Part of a small language model's weights: LayerNorm before each block, rotary positions.
Each number is 128 + 24 x the weight over its row's rms, rounded and kept within 0 to 255. Layers, rows and columns count from 0. The size above them is the row's rms in percent of the matrix's.

# layer 4 MLP up, 640x160, rms 0.126, rows 480-517, columns 120-159
size [ 96 106  97  96  93  97  97 103 102 102  92  93  95 104  98 106  83  80 104 100  98  92 114 115 101 104  72 108  99  96 105  96 100 100 104  99 101 105]
[[104  95 150 149  95 111 118 128 189 120 127 123 128 130 158 194  81 127 126 129 106  85 147 152 128 155  90 142 119 145  97  73 114 131 145 178 117 150  96  79]
 [116 157 165 134 127 167  92 134 153 162 143 161 101 124  83 113 138 138 142 127 131 176 109 100 111 161 145 114 124 162 141 100 181 123 119  91 159 174 122  98]
 [116 130 154 126 146 150 118 105 192 112 144  85 109 147 109 165 136 151 136  90 137 176 127 183 132 115 116  89 118 107 116  99 164  88 166 174 115 145 157 127]
 [132 133 143 115 109 140 123 160 163 109 134  96 110 105 140 149 120 104 146 139 120 111 119 181  95 191 120 184 156 121 118 142 140 133 106 161  97 120 132 138]
 [120  81 153 150 153 152 118 133 129 126 139 141 154 125 105 109 116 159 148 149 140  82 122 125 114 125 113 116 164 154 133 135 173 116 115  95 100 184 108 119]
 [ 93  88  95 115  93 108 126 151 126 179 121 125 105 150 118 149  94 124 132 159 188 117 153 100 169 122 149 107 132 167  99 108 136 102  69  85 124 158 134 109]
 [112 122 137 131 111 141  51 116 152 107 128 157 102 139  94 148 113 152 122 139 130 128 148  96 123 113 101 110 136  96 130  83 150  99 134 160 141 116 112 113]
 [101  74 133 142 115 135 120 123 124 184 142 146 160 122 130 187 109 152 125 146 127 117 130 153  87 129 136 145 171 147 110 137 126 100 133 127 112 107  90 135]
 [123 150 112 140 138 147 122 116 183 105 158 134  81 167  71 137 110 128 146  96 133  94 111 156 158 143 111  91 147 113 136 126 150 114  94 138 112 135 112 117]
 [118  92 140 125  98  88 123 150 142 123 124 119 116 121 136 111 131 100 142 140 141  98 136 192 142 194  91 126 137 181 114 135  98 126 116 153 112 162 148 159]
 [105 158 141 137  94  75 134  69 147 161 131 150 154 135 173 204 123 134 192 102 136  65 141 123 157 171  95 150 151 139 103 136 144 157 115 145 126 123 120 151]
 [118 161 132 132 155 166 105 132 180  94 129 123 118 141 118 138 120  98 171 115 108 146 131 116 113 170  97 140  90 169 125 164 132 143 137  85 166 142 116  97]
 [ 99 125 107 119 147 169 103 121 176 125 143 131  85  92 167 120 140 120 152 137 159  89 108 145  86 131 144  87 108 125 129  95 131 112 118 105 134 116 105 109]
 [103  53 136  87 127 137 111 139 110 160 112 107 134 112 141 102  92 126 159 103 132 158 139 128 104 112 164 137  85 128 136 131 104 116 159 151 125 146  82 115]
 [125 134 135 151 115 151 115 201 145  99 155 178  93 126 119 110  96 172 124 140 119 123 144 116 120 158 116 154 108 160 168 141 169 160 146 166  96 146 156 134]
 [131 130 134 154 121 143  93 140 148 126 200 160  89 111 149 144 120 142 113 124 128 109  80 117 131 141 139  95 120 125 111 112 142 137  87 124 127 138  94 137]
 [114 136 100 158  81 161 119 150 155 151 144 116 108  87 149 139 133 151 158  86 154 114 142 128 157 157 139 130 111 117 134 161 142  73 103 128 119 155 132  89]
 [125 112 138 127  93 160 105  85 173 129 141 139 132  67 108 118 140 121 158 112 134 161  84 121 124 180 125 110 136  96 109 116 135 134 123 125 152 169 119 103]
 [119 114 135 129 137 122 112 122 158 127 115 126 137 114 134 106 126 187 153 173 133  63 108 147 120 108 111 162  94 129 141 127  85 123 118 148 124 154 121 136]
 [116 103 146 170 118  99 116 143 136 173 128 101 121 158 118 153 121 168 133 156 143  99 178 106 133 130 106 167 158 128 106  58  92 114 112  97 118 192 134  67]
 [112  86 129 139 137 130 124 183 133 155 132 121 146 141 106  88 142 183 159  84 151 144  96 151 114 120 112 115 109 168 139 123 110  91 116 160 128 140 113 117]
 [117 154 120  96 120 169  90 144 133 108 151 152 177  88 119 163 129 139 138 131 119 137 123  79 175 232 162 156 121 116  87 123  88 157 133 148 119 134  92 142]
 [127 142  92 158 119 184 115 142 115 158 163 129 103  93 114 183 130 167 111 110 140 155 112 137 121 146 122 104  95 191 107  89 120 131  85  91 159 131 156 124]
 [111 120 109 135 136 178 124 139 130 115 155 132  76 155 136 142  95 182 107  86 129 142 111 112 124 142 109 177 118 139 144  65 154 142 124 108 176 148 110 109]
 [ 96 123 161  87 125 137 127 102 140 112 149 140 142 114 145  94 152 154 148  87 151 113 104 127  75 139 149 127  95 172 120 116 150 112 135 156  82 135 126 150]
 [112  96 171  92 132 128 109  85 126 124 128 132 150 108 157 122 178 117 178 136 150 116 160 148  92 183 110 122 105 153 146 161 127 127 137 122 166 139  99 138]
 [109 121 162 136 102 187  90 104 166 140 137 161 149  69 131 116 112 137 165 113 117 125 126 117 124 122 140 135  90 117 144 153 113 153  97 114 104 184 118 136]
 [137 168 192 149 117 140 104  95 143 135 180 132  77  78 131 135 144 116 147 146 135 102 127 171 141 146 120  98 130 127  78 116 152  94 140 127 133 120  93 110]
 [ 71  78 145 182 119 136 118 156 102 135 142 154 125 114 124 179 121  97 137 128 136 164 110 103 106 109 146 134 128 126 111 122 150 105 148 158 105 148 122  87]
 [ 80  69 142 151 110 103 125 130 140 114 132 147 154 144 117 153 106 122 140 113 131 141 118 114 113 141  78 135 146 147  93 118 102  90 123 173 109 130 152 121]
 [112 100 119  93  77 124 101 133 158 126 142 154 160  73 140 142 122 116 125 185 134 128 151 128 157 132 127  99 144 190 127 115 123 140 132 103 125 148 105 160]
 [120 131 152 146  54 149 132 173 123 177 185 111  89 128 113 153 105 175 115 185 101 137  97 148 110 108 158 107  77 126 107 119 141 129 151 124 107 157 143 134]
 [ 93 128  91  82  93 135 118 101 138 160 150 103 128 104 159 134 137 131 144 107 128 154 138 167 153 131 117 102 143 112 136 178 146 118 120 143 164 153  99 129]
 [118 153 106 133  87 156 120 147 168 114 148 119 129 161 153 103 131 134 117 133 162 111 160  60 165 114 112 119 121 126 124 119 164 116  98 135 140 170 117 136]
 [127 158 123 146 136 125 113 131 143 174 158 158 116 131  82 164 115  89 125 138 135 121 107 156 106 134  91 144  99 169 118 116 122 123 110 138 129 124 134 109]
 [138  96 138 131 135 182 132 150 175 159 126 129 103 116 129 154 147 135 134 121 158 136 109 181 137 148  98 136  98 147 124 117 142  78 164 152 154 160 131  69]
 [126  94  90  91 129 138 114 121 144 133 140 109 132  93 157 143 145 186 192 120 122 126  68 120  88 116 157 133  96  97  88 124  99 117 124 117  78 140 115 100]
 [ 94 123 150 116 118 114 116 137 148 119 138 134 150 136 172 142  95 107 157 137 177 129 153 115 108 159 116 203 178 198  96 123  95  99 109 160  96 141 108  88]]
# layer 4 MLP down (transposed), 640x160, rms 0.114, rows 480-517, columns 120-159
size [101 129  96  90  83 102 118 105  99  97  72  96 105  85 100 119  87  80  95 107  95  96 124 134 100 108  88 113  99  76  95  95  85 105 116  82  96  98]
[[144  86 154 136 144 123 106 142 128 130 149 127 115 183 130 153 101 157 160 110 127  99 151 147 132 156  90 120 159 144 105 180 157 148 135 126 129 145 163 165]
 [ 97  90 138  83 110 150  27 133 151 113 138 126 118 122 132 117 140 139 131 128 119 151 136 137 104 143 145 181  88 161 135 121 167 190 166 137 164 122 161 106]
 [130 123 114 129 124  92 112 154 134 150  75 114 114 110 106 160 147 145 113 128 144 111 107 110  97 113 133 121 109 142 129 141 112 150 133 129 112 143 192 116]
 [131 111 134 122 122 105 158 132 106  86 114 138 135 120 129 115 127 108 136  85 102 113 110 104 140  71 138 160 155 140 104 142 140  97 105 102 133 167 105 108]
 [153 142 120 111 124  96 136 104 157 124 117 121 101 102 120 155 114 103 170 159 107 192 136 100 159 148 106 128 105 125 123 112  79 116 105 144 120 125 154 138]
 [136 118 132 150 111  66  90 145 149 155  98  93 125 101 141 110 138 129 103 139 140  91 166 151 129 126 139 121  93 132 123 136 137 105 111 151  95 128 109 133]
 [130 130 131 109 121 166 166 161 111 141 124 156 141 153 159 152 158 133 133 132 136  76 135 135 160 128 131 171  97  89 145 124 143 126 134  98  95 132 134 107]
 [ 89 106 137 140 138 119  94  89 159 129 159 136 143 123 114 134 137 161 101 150 105 119  90 157 158 111 139 137 153  96 167 155 113  87 102 156 151 141 111 119]
 [119 127  69 155 117 130  99  89 150 195 142 126 155 112  79 112 119  73 134 114 108 138 142 105 134 135 157 146 131 105 139 167 125  96 102 115 116 130 136  67]
 [161  94 142 125 147 105 139 100 119 190 111  71  99 132 134 163 107 113 146 168 127 112  86 160 154 100  90  82 105 132 182 125 106 150 160 191 120 114 137 110]
 [122 122 110 118 162 141  66 104 151  88 144  96 128 149  89  89 156 124 131 108  99 106 149 102 127  93 121 130 130 131 148 136 115 172 137 140 111 136 130 119]
 [159 123 100 114 110  99 156 160 120 120 140 114 145 101 124 101 129 102  94 136 133  68 128 156 111  87 138 146 130 117  83 101 122 126 152 130 141 103 153 103]
 [136 156 117 136 157 131 141 152 111 150 135 134 133 120 111 136 119 119  93 120 132 123 111 116 146 135 161 166 104 119 127 151 124 154 108 160 107 144 117 116]
 [156 129 137 150  86 122 103 132 127  99 174 185 136 115 128 133 127 141 154 139 116 136 123 149 135 144 127  88 145 126 156 142 112 110 119 118 107 128 150 147]
 [138  99 110 141 137 155  65 121 156 195 138 141 127 138 102 134 152 113 120  99 144 119 154  93 150 116  96 127 116 132 143  61 140 111 147 169 143  85 127 102]
 [139 126 121 153 122 162 153 116 109 109  51 115 135 144 114 133 129 167 101 141  96 137 149 116 162 121 133 148 110 136 126 118 137 109 183 106 134 118 126 105]
 [112 106 144 113  66 145 104 120 125 137 121 141 100 120 128 149  94 144 159 141 117 130 171 140 141 149 121 155 137 136  94 111 100 107 104 106 110 159  98  95]
 [ 99  88 104  97  96 178  36 104 132 151 142 127 148  98 115 146 112 110 140 104 137 140 125 120 142 165 117 121 138 123 121 131 122 134 139 134 121 176 149  96]
 [ 98 130  79 154 129 129 114 119 115 154 153 119 116 153 123 108 128 148 134  94 147 182 122 125 126 128 149 131  97 133 128 129 146 167 126 132  96 134 128 124]
 [121 158 158 120 126  70 104 116 157 151 117  88 112 134 115 128 110 170  86 142 124 112 132 161 105 104 154 129 124 145 125  88 121  78 123 121 109 120 136 138]
 [145 116  79 126 136 122 116 124 160  47  92 131 101 146 132 157 116 120 112 159 120 140 133 111  92 164 111 139 169 150 131 141 120 133 146 119 183 116 155  81]
 [119 128  90 122 125 157 156 142 164 154 148 176  76 170  80 104 133 147 111 117 145 156 113 134 119 100 141 153 140 119 122 107 150 105 127 106 135 100 121 153]
 [157  98 132 159 138 202 132 143 153 111 160 176 168 179 131 155 145 169 112 114 124 148 105 120 103 138  99 149 115 117 117 114 125 132 147 151 163 148 104 171]
 [132 134 121 103 102 110 153 121 163 142 141 100 121 138 185  90  96 138 145 154 153 131 116 142 115 145 157 133 107 130 138 127  89 154 132 126 152 122 142  84]
 [106 172 125 124 141  64 103 109 126 125 166 122 158 131 119 120 148 121 159 168 117 141 127 159  97 147 162 143 114  86 144 118 138 150 140 130 118 129 123 167]
 [144 169 130  85 141 103 119 161 104 149  97 103 124 126 130 137 163 153 102 121 115 141 117 120 142 138 126 102 142 119 130 112 123 130 121 129 101 146 134 138]
 [119  84 135 160 141 186  45 114 151 173 105 142 138 117 121 133 140 111 148 120 124 136 105 115 144 170 125 150 134 106 121 148 120 139 105 132 126 203 142 119]
 [ 89 147 146 134 107  92  92 154 172 149 112 118 127 101 117 105 120 116 146 149 111  98 142 114 126 127 117 121 154 145 104 142 134 142 153 113 133 109 160 106]
 [136 139 118 118 109 126 114 149 121 115 156 146 104 119 106 128 105 129  99 170 113 100 121 125 126 111 134 102 150  99 150 139 174 134 120 140 105  93 132 183]
 [168 144 146 150 131 166 113 126 102 149  74  85 126 142 144 120 128 143 136 130  58 134 112 100 183 161 146 118 119 178  95  74 145 129 143  96 145  85 180 104]
 [129 123 135 137 118 150 176 167 121  76 123 141 169  75 101 125  99  94 122 145 136 138 126 101 108 125  95 100 173 125 112 148 129 117 124  96 127 127 131 136]
 [ 96 134  95 126 147 163 115 126  89 105 133 136 145 148 110 142 144 124 162  96 152 153 126 109 172 149 120 122 164 118 111  95 117 115  82 158 105 136 116 128]
 [141 126 111 137 127 122  35 106 151 103 149 117 172 121 130  77 149 193 113  99 134 140 155 103 141 112  92 157 144 119 167 106  91 146 148 130 109  88  84 158]
 [144  98 113 164 118 147 168 170 117 161 107 129 126 113 144 152  93  96 153 121 107 131 127 179 154 117 130 149 126 156 126 127 125 101  96 148  95  92 113 104]
 [151 147 101  75 121 110 172 135 117 174 139 142 159 142 124 111 136 131 173 166 130 138 119  86 139 117 115  95 109 138 126 156 177 140  99 123 153 110 121 133]
 [146 108 103 131 122 162 121 146 116  98 161 123 118 121 130 120 120 121 102 105  86 151 135 131 130 143 148 147 138 113 124 185 106 147 134 155 106 168 157  95]
 [108 102 152 137 108 144 121 136 140 125 136 118 149 154 152 105 122  89  82 130 154 138 121 115 128 130 144 140 112  96 172 108  72 139 147 146 142 133 150 123]
 [135  90 144 153 142 143 185 126 119 112 139 159 135  89 123 104 136 107 112 110 144 169 159 107 147 136 137 108 163 134 122 139 156 103 102 135  99 123 140  85]]